config.yaml
hidden_size: 192
vocab_size: 912
norm: "layernorm"
qk_norm: false
parallel_block: false
init_std_qkv: 0.0244
init_std_down: 0.00338
weight_decay: 0.21
lr_head: 0.00831
warmup_steps: 379
schedule: "wsd"
decay_fraction: 0.741
max_seq_len: 256
train_tokens: 401100000
Each number is 50 + 12 x the weight over its row's rms, rounded and kept within 0 to 99. Layers, rows and columns count from 0. The size before them is the row's rms in percent of the matrix's.

# up: layer 21 MLP up, 960x192, rms 0.0748, rows 0-99, columns 160-191
# down: layer 21 MLP down (transposed), 960x192, rms 0.0744, rows 0-99, columns 160-191
up0 105:47 40 50 48 45 57 59 46 78 36 34 35 54 67 44 47 45 43 35 32 50 61 59 34 64 44 45 26 55 57 54 33
down0 115:36 69 42 56 36 51 51 46 35 44 33 42 54 31 42 39 62 54 52 65 45 69 54 54 46 45 47 60 25 52 41 58
up1 093:79 62 49 45 62 53 34 58 65 59 53 54 42 22 54 69 39 38 28 67 55 48 54 29 35 62 62 44 76 55 66 59
down1 094:37 55 36 29 54 45 65 53 36 64 60 68 44 84 49 42 54 51 47 53 38 68 57 60 45 52 34 57 41 72 53 58
up2 093:60 40 64 37 34 40 57 62 56 41 49 47 59 50 50 42 30 50 36 38 56 59 48 50 69 44 75 53 54 61 51 61
down2 090:47 42 39 71 48 56 44 60 52 58 61 57 61 67 50 47 46 37 64 67 49 69 63 62 52 35 38 37 49 59 68 54
up3 101:33 45 39 55 51 48 55 32 49 53 58 36 63 38 53 53 43 41 34 55 57 72 47 54 57 67 51 37 65 47 55 39
down3 091:57 45 70 80 70 55 53 57 36 56 37 43 46 44 41 60 55 44 52 54 38 54 67 63 52 44 57 63 47 49 36 63
up4 105:56 55 77 24 55 51 25 72 49 64 37 45 57 57 49 23 42 57 35 50 43 46 52 44 51 43 39 55 49 52 41 34
down4 105:51 48 32 55 39 53 43 15 40 21 59 73 35 58 56 78 65 50 55 43 47 62 39 43 52 72 58 54 47 34 42 48
up5 102:31 43 62 38 47 56 34 43 59 57 70 39 38 51 52 81 47 56 48 48 42 59 52 29 77 42 58 41 61 63 60 61
down5 110:77 33 50 52 45 43 43 46 53 75 75 65 48 55 47 56 53 60 45 61 67 50 45 61 50 58 67 51 48 34 48 72
up6 102:41 24 76 66 37 58 31 35 61 60 59 40 64 68 39 59 46 46 57 36 55 60 57 21 33 30 46 44 72 43 38 42
down6 098:75 53 58 33 37 46 72 42 77 37 37 55 41 30 53 42 36 35 72 62 34 62 39 36 70 54 48 60 48 67 40 36
up7 096:54 37 53 71 52 32 63 37 40 50 60 66 39 47 39 39 38 41 57 50 37 71 49 19 45 59 70 53 51 34 40 37
down7 099:36 42 50 36 57 68 61 35 39 55 52 36 56 44 39 51 56 57 82 33 43 43 54 40 64 29 39 51 57 45 60 32
up8 099:61 41 69 50 36 35 56 46 39 40 56 65 67 61 49 60 35 31 50 62 67 50 36 42 53 49 51 44 46 35 68 73
down8 091:63 48 48 35 59 38 50 44 48 58 40 48 52 56 50 62 30 53 52 32 63 39 64 56 61 53 53 37 49 67 46 41
up9 099:54 53 52 38 38 20 55 52 61 60 49 36 48 67 63 47 53 62 44 36 41 51 13 53 59 42 60 46 56 57 42 53
down9 100:57 61 52 54 54 67 49 61 69 53 49 64 33 48 53 75 48 52 51 58 49 54 69 44 62 40 55 57 59 44 73 22
up10 098:63 39 42 47 58 38 46 41 58 56 42 37 88 66 51 38 51 60 40 55 47 63 32 51 61 73 62 30 47 55 61 56
down10 095:51 64 76 39 41 52 45 48 44 44 74 59 21 39 36 36 52 53 46 49 49 48 77 56 43 56 51 60 81 45 48 45
up11 104:44 43 52 27 65 58 48 60 49 49 40 52 34 34 38 55 46 53 30 65 36 66 26 28 55 54 54 33 38 49 65 53
down11 100:49 35 49 74 53 58 54 38 60 37 53 41 40 62 52 71 52 61 39 49 60 51 46 58 58 37 66 38 55 40 60 61
up12 099:49 42 67 65 81 46 42 46 30 63 42 36 67 51 57 51 56 30 48 60 38 60 50 56 28 36 36 44 66 55 36 62
down12 103:54 37 52 47 34 41 33 35 51 55 46 52 57 63 40 41 16 65 47 43 63 34 76 38 70 50 54 52 36 26 34 39
up13 097:77 39 42 58 66 30 45 53 45 38 50 43 40 58 32 44 54 27 52 33 21 41 43 47 38 39 47 60 58 40 35 54
down13 104:45 67 74 35 64 45 70 42 53 38 54 38 47 60 56 54 56 47 50 63 33 44 65 51 31 61 47 48 39 53 62 53
up14 098:43 39 44 57 52 37 51 63 80 17 64 21 42 73 30 60 59 32 63 57 56 59 48 64 34 35 59 32 62 45 55 60
down14 096:56 54 35 53 47 37 49 55 44 49 45 47 48 44 46 50 61 56 72 67 27 63 80 54 57 52 35 48 40 54 61 58
up15 100:62 47 61 35 50 37 31 37 47 61 19 34 57 54 62 51 37 45 33 54 54 42 35 28 56 49 60 42 56 52 42 60
down15 106:41 56 50 59 44 58 53 58 63 42 66 64 67 24 58 48 38 58 49 42 41 42 50 61 66 59 55 45 46 19 59 49
up16 091:51 34 68 47 34 31 48 33 45 50 59 50 61 53 57 73 52 46 46 36 45 35 33 68 50 70 52 45 81 35 51 51
down16 091:26 60 23 53 52 52 55 50 45 50 30 52 54 39 54 32 41 41 38 32 57 45 55 60 39 30 61 65 44 51 56 38
up17 093:29 50 48 39 56 11 39 51 66 59 43 42 69 58 60 34 63 43 54 73 48 52 71 40 63 42 79 38 62 36 54 49
down17 093:43 63 51 39 35 59 76 54 63 46 49 46 51 73 47 81 46 46 43 39 28 61 54 67 41 60 44 56 46 42 21 71
up18 101:42 51 48 51 46 50 68 49 60 48 76 41 69 55 52 28 51 56 70 66 45 41 61 40 48 35 71 48 62 56 47 68
down18 096:61 66 40 52 67 51 63 55 67 56 52 49 53 43 62 52 57 45 46 52 53 69 55 54 62 52 52 69 58 48 72 54
up19 095:54 55 55 24 53 49 46 56 31 39 39 45 23 79 61 55 43 45 53 50 53 41 43 30 51 40 67 58 50 57 62 46
down19 099:37 45 45 32 73 48 73 44 66 63 50 41 58 30 59 39 54 52 61 40 45 34 35 40 45 57 45 37 50 58 66 16
up20 100:63 64 36 37 57 34 49 60 46 41 61 57 61 46 40 45 54 69 46 43 45 40 30 48 70 41 61 32 54 25 65 55
down20 101:38 55 56 53 28 36 61 46 45 28 65 51 47 46 51 27 43 31 54 63 37 41 45 48 42 59 44 53 70 47 28 51
up21 101:60 36 54 66 60 45 42 64 51 42 42 57 42 48 42 44 53 44 20 52 26 52 54 54 47 59 40 39 51 66 20 41
down21 104:59 45 61 50 42 49 83 52 68 71 44 49 55 64 41 50 41 42 54 46 50 46 43 39 38 47 54 51 47 55 59 65
up22 110:67 58 59 43 58 47 43 40 42 53 77 40 76 46 38 43 64 32 35 47 30 51 60 39 36 53 51 40 60 47 37 15
down22 108:55 45 43 47 46 60 53 52 57 50 54 73 67 57 56 28 42 40 80 46 49 53 66 47 57 55 45 60 37 54 29 47
up23 101:36 40 31 49 47 29 43 43 51 44 48 46 75 44 54 46 54 35 37 40 58 59 59 31 51 54 41 54 43 43 58 51
down23 105:64 51 62 66 60 46 61 59 51 60 68 23 31 53 33 27 47 46 52 56 37 45 61 49 45 68 38 66 64 49 60 63
up24 101:57 51 64 42 50 47 34 56 25 32 61 57 44 54 56 62 26 39 57 38 53 40 31 21 38 50 52 69 54 52 34 53
down24 102:37 49 26 47 37 64 66 54 53 56 64 53 36 49 53 48 51 50 64 61 23 38 59 51 66 30 46 50 32 34 43 46
up25 105:65 64 58 43 56 53 45 40 51 33 67 42 66 57 52 44 49 52 42 60 45 47 56 57 47 55 73 41 76 43 49 40
down25 108:43 37 55 75 40 50 49 41 58 49 50 53 56 49 35 38 22 77 61 68 53 50 41 43 41 66 44 54 42 41 58 67
up26 095:24 59 36 37 38 58 45 19 36 39 65 44 67 61 65 38 33 47 52 43 60 63 57 50 53 67 58 42 57 38 53 35
down26 094:49 59 47 39 54 44 50 49 91 72 30 58 28 43 50 51 48 42 44 29 39 35 47 56 75 35 45 49 54 58 78 39
up27 096:23 43 49 41 40 61 56 51 56 59 59 48 56 46 58 49 59 68 36 49 47 64 38 57 44 52 40 51 40 51 55 48
down27 094:70 53 53 53 56 55 21 55 35 19 55 48 54 59 54 49 37 46 73 44 58 47 58 66 46 50 52 35 56 52 27 55
up28 096:52 32 55 48 62 42 59 46 64 68 32 39 55 55 28 32 24 18 63 50 43 73 69 28 48 54 32 45 60 54 46 35
down28 095:52 65 38 59 36 50 44 62 18 45 55 79 49 44 56 62 38 60 65 31 30 29 45 50 49 51 60 67 49 43 50 64
up29 092:45 48 54 46 45 43 54 52 54 50 50 69 71 58 53 37 50 60 49 63 63 52 50 54 52 58 55 34 51 55 48 42
down29 089:46 58 67 74 52 60 40 50 54 34 49 35 26 53 51 65 49 51 52 23 32 60 32 49 62 31 40 72 63 48 74 44
up30 104:20 47 40 48 40 42 31 32 59 70 58 51 55 59 68 62 38 80 20 43 59 59 63 40 54 31 62 48 62 50 57 55
down30 101:70 45 62 68 65 52 30 65 78 45 49 51 26 38 42 47 49 22 58 65 41 59 34 48 53 45 52 40 58 54 34 36
up31 101:57 52 54 41 49 47 44 31 74 52 51 36 60 54 46 35 52 56 52 29 50 56 17 40 55 52 49 66 36 59 55 63
down31 107:78 52 49 51 32 73 56 51 55 36 35 56 62 35 54 22 35 45 27 51 63 56 37 45 71 49 53 60 50 43 50 53
up32 106:56 48 47 27 28 43 40 33 48 41 44 49 65 60 31 65 51 45 52 25 59 64 35 34 31 51 40 49 48 46 54 49
down32 108:44 45 86 38 58 44 49 68 47 58 56 48 70 59 35 49 66 28 46 45 42 18 26 31 49 72 44 41 67 31 42 64
up33 097:57 67 43 39 44 69 57 35 58 42 58 43 61 55 55 54 45 53 68 74 34 48 70 69 74 61 50 46 44 56 33 76
down33 094:38 54 35 36 43 19 22 51 38 40 41 63 61 66 51 59 49 63 43 44 61 45 53 49 48 52 44 33 33 48 57 41
up34 095:37 45 56 23 40 57 52 45 58 29 53 49 54 56 41 38 51 67 42 64 71 65 43 52 57 50 53 60 53 54 39 35
down34 093:36 65 41 62 68 43 49 48 54 49 50 60 46 58 24 58 33 51 68 70 70 65 46 52 70 58 57 50 45 50 53 59
up35 107:70 40 63 48 55 52 61 74 59 53 43 56 49 48 48 63 48 47 63 55 37 63 23 57 47 59 57 47 43 54 32 49
down35 112:50 24 63 47 37 61 33 38 50 52 38 57 50 60 56 55 46 43 51 56 46 53 65 40 55 50 53 48 46 47 51 80
up36 087:47 45 79 60 63 36 44 67 61 44 66 55 49 70 17 56 47 38 55 62 55 46 43 48 62 52 49 51 44 52 46 62
down36 087:60 51 53 52 50 63 58 58 47 62 54 43 45 45 63 50 35 44 40 57 46 57 61 45 49 46 49 57 62 80 52 42
up37 104:51 53 24 38 27 52 39 39 72 51 52 44 28 70 47 16 63 39 42 29 52 41 49 49 43 54 46 40 55 56 43 55
down37 099:56 47 46 56 55 51 56 64 38 45 70 53 49 59 41 76 64 27 42 38 64 47 51 34 53 63 60 55 24 47 42 60
up38 088:72 50 35 51 50 43 66 56 64 36 36 72 63 62 48 58 46 60 62 56 34 71 31 53 74 33 53 42 54 41 37 54
down38 091:38 57 56 62 61 61 38 44 41 61 62 32 47 43 46 51 54 47 46 37 35 33 62 48 54 62 33 56 56 61 39 42
up39 111:53 55 38 22 53 63 56 59 77 45 45 38 68 54 50 37 36 22 52 32 36 56 43 57 56 54 66 72 39 53 33 37
down39 120:49 58 39 39 53 63 63 55 30 54 39 40 41 52 68 35 49 59 68 59 33 44 37 45 53 49 53 57 32 36 42 44
up40 104:34 41 47 27 66 44 39 48 33 53 43 58 45 64 68 37 32 50 43 50 41 65 60 76 42 47 59 49 55 46 37 39
down40 103:62 93 49 34 61 66 54 63 42 48 55 54 76 66 35 60 26 55 33 35 57 52 38 22 79 42 64 41 51 55 52 51
up41 108:60 33 58 57 61 30 46 61 57 36 59 46 54 30 41 29 51 29 37 33 38 66 52 28 42 58 56 40 43 48 63 35
down41 095:58 43 48 71 64 58 76 39 54 61 44 49 45 56 69 45 50 58 58 40 32 61 65 57 45 50 48 58 38 37 39 49
up42 100:58 48 50 49 58 54 44 49 45 64 40 47 94 55 40 43 41 46 59 51 52 76 49 43 53 31 69 54 57 39 45 39
down42 102:51 33 51 71 50 62 69 49 83 55 58 53 46 46 56 52 55 61 56 45 47 51 47 39 52 76 41 60 39 49 53 44
up43 096:41 48 47 37 30 59 31 64 61 36 32 17 63 55 54 32 48 65 44 32 39 46 34 53 47 63 48 41 46 51 67 70
down43 091:33 69 79 69 49 50 51 32 46 21 61 53 17 56 67 59 50 49 56 48 38 51 63 63 69 22 51 39 50 56 48 58
up44 096:68 53 47 41 43 44 46 59 58 31 59 66 48 64 53 63 46 36 25 61 50 41 58 71 70 51 70 44 40 51 32 46
down44 095:45 55 31 59 59 45 55 53 34 38 49 53 42 56 62 44 49 33 22 53 42 69 75 52 58 57 46 45 61 56 70 60
up45 100:54 52 31 61 54 48 58 46 78 45 67 50 57 61 36 49 31 50 20 62 50 55 54 42 67 59 41 68 39 53 66 43
down45 100:30 41 56 43 59 51 62 49 44 47 58 58 52 44 35 47 48 53 49 57 53 31 38 62 75 65 73 62 48 46 50 59
up46 093:38 35 57 41 52 55 47 35 43 54 32 52 62 72 51 65 48 46 48 47 48 53 34 45 47 49 76 71 40 47 34 35
down46 092:62 48 49 42 59 48 53 57 48 32 34 62 46 52 32 51 73 46 46 42 46 47 60 47 42 46 62 37 49 50 47 57
up47 098:39 41 47 39 48 48 30 68 35 52 53 45 78 50 52 53 29 43 55 46 28 47 55 40 42 50 29 48 67 43 50 60
down47 102:39 49 42 51 36 46 46 21 56 40 64 68 48 39 53 41 67 52 52 64 51 54 33 56 59 52 53 65 53 55 72 32
up48 100:89 37 52 51 44 40 65 70 53 59 56 26 36 50 48 43 43 53 29 47 53 45 43 43 44 62 58 54 39 31 52 56
down48 093:51 58 57 58 53 61 65 51 42 33 33 81 47 41 49 31 46 59 62 48 62 52 58 53 49 54 37 57 47 59 39 60
up49 099:69 50 42 55 49 58 51 74 63 27 50 43 79 31 45 53 22 34 43 67 56 59 41 66 43 47 45 34 47 58 40 44
down49 103:42 43 66 42 58 50 56 42 51 63 59 52 34 61 41 31 53 28 44 22 53 49 50 49 37 45 57 67 79 41 60 47
up50 094:60 63 44 44 46 40 59 37 36 51 60 44 53 43 57 74 46 62 32 48 54 43 45 53 46 60 56 41 42 37 43 40
down50 092:41 52 39 50 50 51 30 44 38 56 49 57 49 48 50 68 42 32 52 51 55 48 44 47 61 47 64 34 42 29 65 65
up51 106:51 30 68 51 57 28 51 56 54 71 40 51 62 55 59 64 50 05 26 70 58 57 49 49 50 48 55 36 63 46 64 50
down51 102:57 58 45 68 57 33 43 37 47 70 48 64 63 45 72 32 76 63 49 38 39 33 76 42 21 43 37 39 36 66 41 34
up52 102:32 40 62 67 57 44 42 63 64 37 69 58 55 31 38 41 36 49 38 60 42 60 32 53 40 78 53 51 59 57 32 36
down52 100:45 64 51 57 45 47 50 39 54 60 58 44 53 48 62 39 50 45 44 57 57 53 35 62 53 46 27 66 48 17 47 74
up53 104:40 54 55 39 28 42 49 50 55 67 45 45 54 43 32 27 40 64 27 47 66 57 56 58 57 38 49 68 42 22 87 44
down53 113:45 52 44 74 31 43 46 55 58 63 48 38 72 75 41 66 46 44 24 58 32 49 57 64 43 58 63 33 55 21 38 68
up54 098:59 40 41 37 61 39 51 44 48 38 47 51 59 50 65 40 47 42 49 55 33 40 58 25 60 19 39 60 35 37 62 54
down54 101:38 45 49 62 50 74 66 48 54 71 67 53 39 67 36 44 50 57 55 60 62 65 48 26 43 69 48 40 34 42 46 57
up55 098:41 56 63 49 50 36 58 62 41 65 65 41 38 50 45 42 63 23 50 49 53 45 67 53 26 66 47 69 70 44 62 61
down55 097:56 62 45 67 44 52 57 45 43 45 51 95 42 44 41 38 48 53 61 55 41 39 48 39 51 47 45 37 59 58 31 49
up56 098:48 55 64 41 46 53 64 56 63 62 38 54 42 59 41 30 43 43 41 59 48 46 58 61 68 51 58 53 52 52 41 61
down56 106:50 60 33 40 60 43 42 56 43 60 48 60 31 29 67 39 71 54 55 59 53 50 67 46 47 56 51 58 38 38 70 51
up57 106:24 52 43 55 56 43 58 23 60 58 51 38 62 41 47 62 54 67 39 30 42 81 45 29 41 40 68 73 55 44 80 51
down57 104:61 32 28 23 31 51 35 53 56 36 70 57 60 43 48 49 63 61 48 59 54 53 41 34 55 41 52 24 32 56 60 34
up58 108:51 35 53 44 64 56 26 62 54 58 79 34 46 69 40 62 46 54 29 50 39 51 60 48 64 56 54 42 75 70 47 47
down58 110:36 54 44 58 43 53 47 57 50 51 29 58 59 41 35 55 37 54 64 33 49 64 39 51 30 62 50 46 50 40 64 43
up59 100:33 40 48 42 53 65 45 55 51 49 41 68 57 51 52 67 43 53 50 57 49 66 37 64 58 55 60 21 53 51 72 41
down59 097:67 60 72 62 59 36 53 40 62 57 30 55 37 45 42 40 31 64 48 96 52 55 68 56 57 65 64 51 50 68 54 36
up60 095:58 34 46 35 51 55 37 86 65 36 60 52 50 63 52 48 64 54 25 52 11 48 72 37 63 44 45 59 69 51 77 63
down60 093:58 64 45 64 62 29 42 51 35 38 32 46 39 45 41 67 45 44 57 61 55 42 57 46 51 56 56 36 40 49 46 34
up61 106:60 55 46 37 52 17 51 45 59 46 36 47 70 50 49 60 41 32 47 40 61 63 54 49 45 45 65 49 68 42 27 45
down61 110:53 40 63 51 50 78 46 63 63 71 49 45 42 52 44 48 49 39 41 36 51 48 32 37 48 71 48 48 59 52 54 55
up62 112:63 28 56 45 66 41 54 56 48 54 59 37 48 55 30 51 45 28 24 50 41 54 51 31 56 60 60 61 64 37 70 47
down62 116:28 45 40 48 59 56 46 53 56 35 25 47 60 21 60 33 50 45 92 60 45 61 52 40 38 43 42 54 53 68 38 50
up63 098:66 41 76 48 41 56 67 67 53 51 66 52 87 79 37 49 46 52 47 67 51 60 38 42 50 56 40 34 32 57 55 53
down63 093:59 27 52 53 50 40 45 63 47 58 38 43 28 49 51 39 55 54 42 52 51 34 53 64 39 41 58 51 63 29 42 61
up64 103:40 34 70 56 74 54 57 52 38 52 51 43 63 40 15 23 50 56 47 69 40 52 27 43 43 54 54 65 44 64 46 23
down64 099:46 63 47 51 55 58 51 53 72 73 54 42 48 38 50 42 49 30 75 55 52 32 69 51 36 57 47 42 31 67 69 57
up65 104:42 54 72 34 43 45 51 60 39 52 59 41 34 61 47 37 38 34 47 36 40 31 50 45 51 63 70 49 48 56 29 43
down65 106:72 59 58 45 48 75 69 54 55 59 45 40 45 58 72 56 52 53 66 49 36 29 52 43 34 58 36 77 36 53 57 68
up66 099:54 54 38 45 43 40 57 44 80 45 54 26 66 47 33 41 50 53 51 62 39 65 59 49 37 28 51 52 25 40 61 67
down66 098:32 86 57 57 44 63 52 52 47 50 85 42 38 60 68 55 67 55 38 54 41 53 44 56 57 42 64 30 58 44 57 60
up67 103:73 49 44 46 53 37 20 29 46 25 48 44 59 59 38 74 44 58 14 61 58 43 47 68 72 40 59 38 54 67 43 35
down67 103:75 50 39 57 50 69 51 64 72 66 63 43 35 60 59 66 41 56 55 68 37 50 25 40 55 52 46 34 56 64 50 65
up68 108:49 59 72 42 50 62 34 55 40 42 31 52 70 66 53 56 41 37 31 20 52 65 58 55 52 56 64 49 57 74 49 48
down68 111:60 32 33 54 38 56 52 50 48 48 50 57 39 46 47 45 81 43 44 50 42 56 41 52 49 42 43 56 42 30 54 42
up69 098:58 50 57 28 63 47 65 64 46 61 42 48 71 77 42 37 40 28 53 61 57 73 39 63 44 65 50 46 62 30 46 54
down69 095:71 57 58 39 55 44 38 48 18 64 29 39 57 47 30 61 66 26 64 61 49 60 50 53 40 67 45 58 72 55 47 36
up70 101:58 49 53 46 52 35 55 66 70 60 56 48 38 47 30 34 63 58 48 53 36 55 40 45 42 73 63 55 51 48 51 55
down70 100:62 49 51 53 64 52 51 60 57 45 47 46 44 42 51 47 63 46 52 62 31 41 35 52 53 40 40 54 35 65 50 63
up71 093:44 65 62 31 24 75 39 45 47 40 53 47 51 49 44 62 34 59 39 43 58 60 51 62 43 67 23 59 63 58 47 39
down71 094:62 53 65 44 58 46 33 52 53 35 43 50 45 38 31 58 50 31 59 75 42 33 62 49 60 48 65 35 48 56 58 56
up72 102:53 43 63 44 45 52 27 53 54 50 57 20 47 59 48 28 32 43 48 42 37 60 32 55 48 56 61 40 61 81 74 28
down72 102:59 59 69 35 50 48 49 55 50 56 27 40 66 40 40 64 46 33 60 59 59 51 40 40 37 39 41 52 65 60 57 59
up73 101:36 50 47 29 04 70 46 41 72 44 61 40 49 48 48 61 27 69 42 11 44 51 61 51 59 58 54 58 30 53 51 43
down73 104:54 41 49 52 67 34 40 52 31 49 42 56 60 34 43 51 60 42 72 68 52 55 37 47 33 39 47 43 44 28 42 62
up74 102:52 60 55 49 35 34 39 42 32 51 61 15 59 69 48 35 49 44 34 51 36 52 49 54 45 82 64 56 53 41 35 53
down74 099:47 48 41 52 65 77 46 49 45 54 30 61 42 52 65 73 50 60 56 37 69 60 40 32 50 64 33 63 59 51 40 73
up75 102:61 57 42 67 53 14 53 60 54 33 48 54 44 52 60 36 61 30 51 47 36 56 47 10 55 58 58 48 66 36 71 64
down75 102:42 59 43 47 56 57 45 45 31 49 65 48 63 56 64 59 40 40 41 63 56 51 28 41 53 57 53 51 63 59 29 42
up76 093:59 60 31 37 47 47 49 58 71 54 51 51 88 69 33 18 49 58 60 42 52 57 49 66 47 43 61 41 57 55 48 26
down76 095:54 43 39 70 57 67 57 43 51 52 50 51 43 36 55 73 49 43 52 49 48 58 33 60 55 33 55 33 62 37 89 41
up77 108:63 25 46 52 41 44 49 47 57 54 53 57 63 68 53 57 49 62 35 41 51 72 52 25 53 22 36 36 45 47 59 42
down77 117:45 56 45 61 39 57 38 57 61 48 54 52 38 45 54 53 50 59 26 71 50 37 38 62 52 88 41 39 58 55 57 45
up78 096:47 49 52 22 43 55 49 32 63 35 36 51 62 69 57 58 31 41 38 49 31 34 49 66 61 32 47 49 47 36 18 45
down78 099:41 57 33 63 80 59 53 69 44 52 58 51 75 56 61 49 49 59 51 49 50 53 22 35 46 59 32 52 38 46 37 44
up79 093:74 70 61 44 47 72 61 61 49 51 42 32 55 65 50 49 24 47 47 41 55 42 45 63 36 37 55 47 55 47 45 64
down79 088:28 42 44 56 38 50 65 38 51 52 50 70 60 41 69 58 57 51 46 63 39 57 69 61 58 58 47 54 36 54 56 54
up80 095:53 32 38 53 62 62 63 55 54 48 34 31 42 63 59 60 37 54 40 54 44 44 33 52 47 69 38 42 64 46 51 53
down80 096:53 66 51 31 35 74 38 47 37 64 71 45 28 48 49 54 77 41 41 49 59 46 54 43 25 49 64 57 46 52 47 53
up81 098:47 57 52 58 31 45 54 49 46 45 37 57 52 51 49 52 44 34 41 38 40 57 38 41 58 44 47 45 46 49 35 49
down81 102:51 34 36 54 71 64 33 52 41 39 47 54 47 50 54 66 50 50 50 68 53 36 33 28 44 60 28 20 62 61 58 38
up82 102:53 43 54 45 56 63 40 55 65 46 37 20 47 56 55 41 59 59 30 48 30 45 54 65 52 46 57 51 59 65 48 56
down82 098:34 59 64 77 54 36 39 32 29 42 50 52 58 58 42 42 42 33 50 64 62 55 69 51 52 67 53 60 45 38 37 42
up83 098:56 29 40 75 50 47 28 52 83 43 27 42 58 53 41 34 51 48 48 74 56 49 58 53 58 43 30 53 43 60 42 23
down83 095:49 70 34 46 33 35 37 58 60 54 51 63 69 70 60 88 46 61 54 32 36 55 60 55 57 35 77 30 41 51 45 47
up84 101:52 38 45 63 42 52 50 60 46 32 33 41 34 38 46 49 53 47 28 54 38 39 64 60 57 46 27 44 51 33 36 43
down84 104:44 46 94 34 30 52 33 49 45 46 40 52 33 38 61 32 45 50 55 37 41 61 48 37 41 54 54 49 47 63 44 53
up85 094:43 48 49 58 62 62 41 42 28 51 75 63 48 49 55 42 52 63 55 61 40 52 50 34 59 44 41 42 42 44 55 58
down85 092:31 49 61 39 58 48 61 51 46 36 47 53 56 60 45 42 55 37 52 48 61 55 46 73 48 66 54 65 39 59 38 53
up86 100:44 39 38 51 30 48 39 62 55 42 81 51 60 48 58 46 42 36 49 54 54 70 42 16 58 57 52 23 58 59 55 55
down86 099:60 47 47 42 64 58 71 47 42 43 38 46 34 31 54 41 43 79 52 46 47 46 52 57 50 50 32 65 33 39 53 43
up87 096:47 53 43 53 44 27 38 25 42 68 39 50 57 53 50 46 60 52 55 49 37 54 50 43 33 47 45 52 52 42 61 60
down87 096:45 62 72 66 51 41 52 45 58 60 82 46 48 53 33 39 40 54 25 53 61 49 48 61 62 11 71 32 50 48 49 56
up88 094:44 58 65 48 49 43 21 36 69 51 30 43 40 61 57 55 44 48 48 42 37 50 49 45 49 46 43 46 67 55 42 75
down88 101:47 32 50 47 33 62 58 57 25 59 53 67 50 29 45 57 52 50 32 60 37 59 65 44 59 70 52 78 67 58 52 48
up89 090:65 58 55 64 63 47 40 52 50 53 60 56 38 50 21 51 45 47 55 41 42 77 52 48 42 59 22 46 31 43 46 67
down89 088:54 61 45 40 24 45 45 45 34 54 36 52 71 40 55 51 41 52 56 31 43 29 53 72 48 62 48 58 55 52 53 41
up90 084:34 46 43 42 50 41 44 44 30 41 32 42 47 38 45 41 30 34 36 56 51 53 40 35 46 38 49 40 42 58 53 23
down90 088:66 36 64 68 51 52 58 62 74 38 69 55 53 44 55 48 56 60 60 48 50 36 49 63 62 60 36 70 52 53 48 74
up91 100:33 65 52 70 61 25 53 35 38 49 55 53 61 67 30 47 56 50 58 45 60 46 32 37 48 48 40 54 65 40 38 49
down91 099:53 55 63 56 64 64 60 67 50 55 40 73 67 46 57 42 60 68 49 43 52 39 45 58 42 69 52 38 46 54 65 44
up92 096:39 49 55 26 35 28 31 47 25 41 42 46 51 24 35 56 55 49 26 49 58 67 68 50 55 45 51 46 53 50 51 28
down92 091:60 48 48 47 50 60 50 56 67 46 57 59 72 68 47 54 13 54 48 52 45 36 54 55 45 74 39 51 47 57 58 62
up93 098:65 33 44 36 87 51 45 57 64 63 44 69 34 56 37 43 37 38 47 48 45 41 30 45 43 44 41 40 65 51 49 53
down93 102:49 49 46 63 32 53 34 50 11 56 54 40 71 37 35 53 65 47 49 33 53 45 62 40 56 50 53 42 48 43 51 45
up94 095:66 57 36 58 41 40 56 54 61 55 49 53 36 60 66 47 41 46 37 49 51 39 42 36 55 32 62 53 63 60 56 38
down94 098:35 44 37 40 33 35 38 28 52 54 47 52 52 57 39 61 46 49 56 62 53 57 60 82 48 51 60 24 41 44 58 59
up95 099:56 36 54 58 44 51 41 49 48 38 80 64 54 60 38 48 54 58 83 54 44 87 44 26 53 58 37 53 51 49 46 55
down95 090:64 64 52 46 42 47 82 44 58 58 35 46 35 47 56 49 67 49 37 72 51 31 54 74 56 40 53 46 43 56 61 46
up96 104:34 49 46 32 58 51 58 52 55 44 53 44 63 69 54 52 50 67 43 50 52 70 60 54 48 11 47 38 83 62 61 37
down96 102:49 30 40 48 90 51 55 35 48 50 48 59 49 57 67 29 38 48 37 40 63 59 53 44 38 80 30 23 54 52 55 30
up97 099:45 32 48 43 34 29 55 36 45 56 49 31 71 48 49 38 41 70 24 50 50 42 40 52 66 39 48 45 50 44 46 61
down97 097:58 42 53 41 48 56 34 49 32 49 54 51 47 68 52 46 53 42 59 48 49 71 62 55 66 52 49 36 44 64 38 31
up98 094:43 39 40 48 47 33 58 48 40 24 34 54 55 40 63 38 31 29 31 49 34 55 30 32 35 24 51 46 52 60 39 63
down98 089:33 55 58 55 50 62 46 25 60 58 64 59 70 71 46 44 46 75 41 39 66 61 85 56 59 43 63 43 22 38 46 54
up99 091:49 46 47 48 33 63 67 48 49 44 55 32 33 35 70 52 45 38 63 36 38 60 62 28 51 57 59 35 61 62 50 40
down99 093:67 50 46 49 63 51 31 51 58 41 43 54 52 49 39 57 39 59 46 56 64 59 54 48 54 48 59 26 47 48 48 74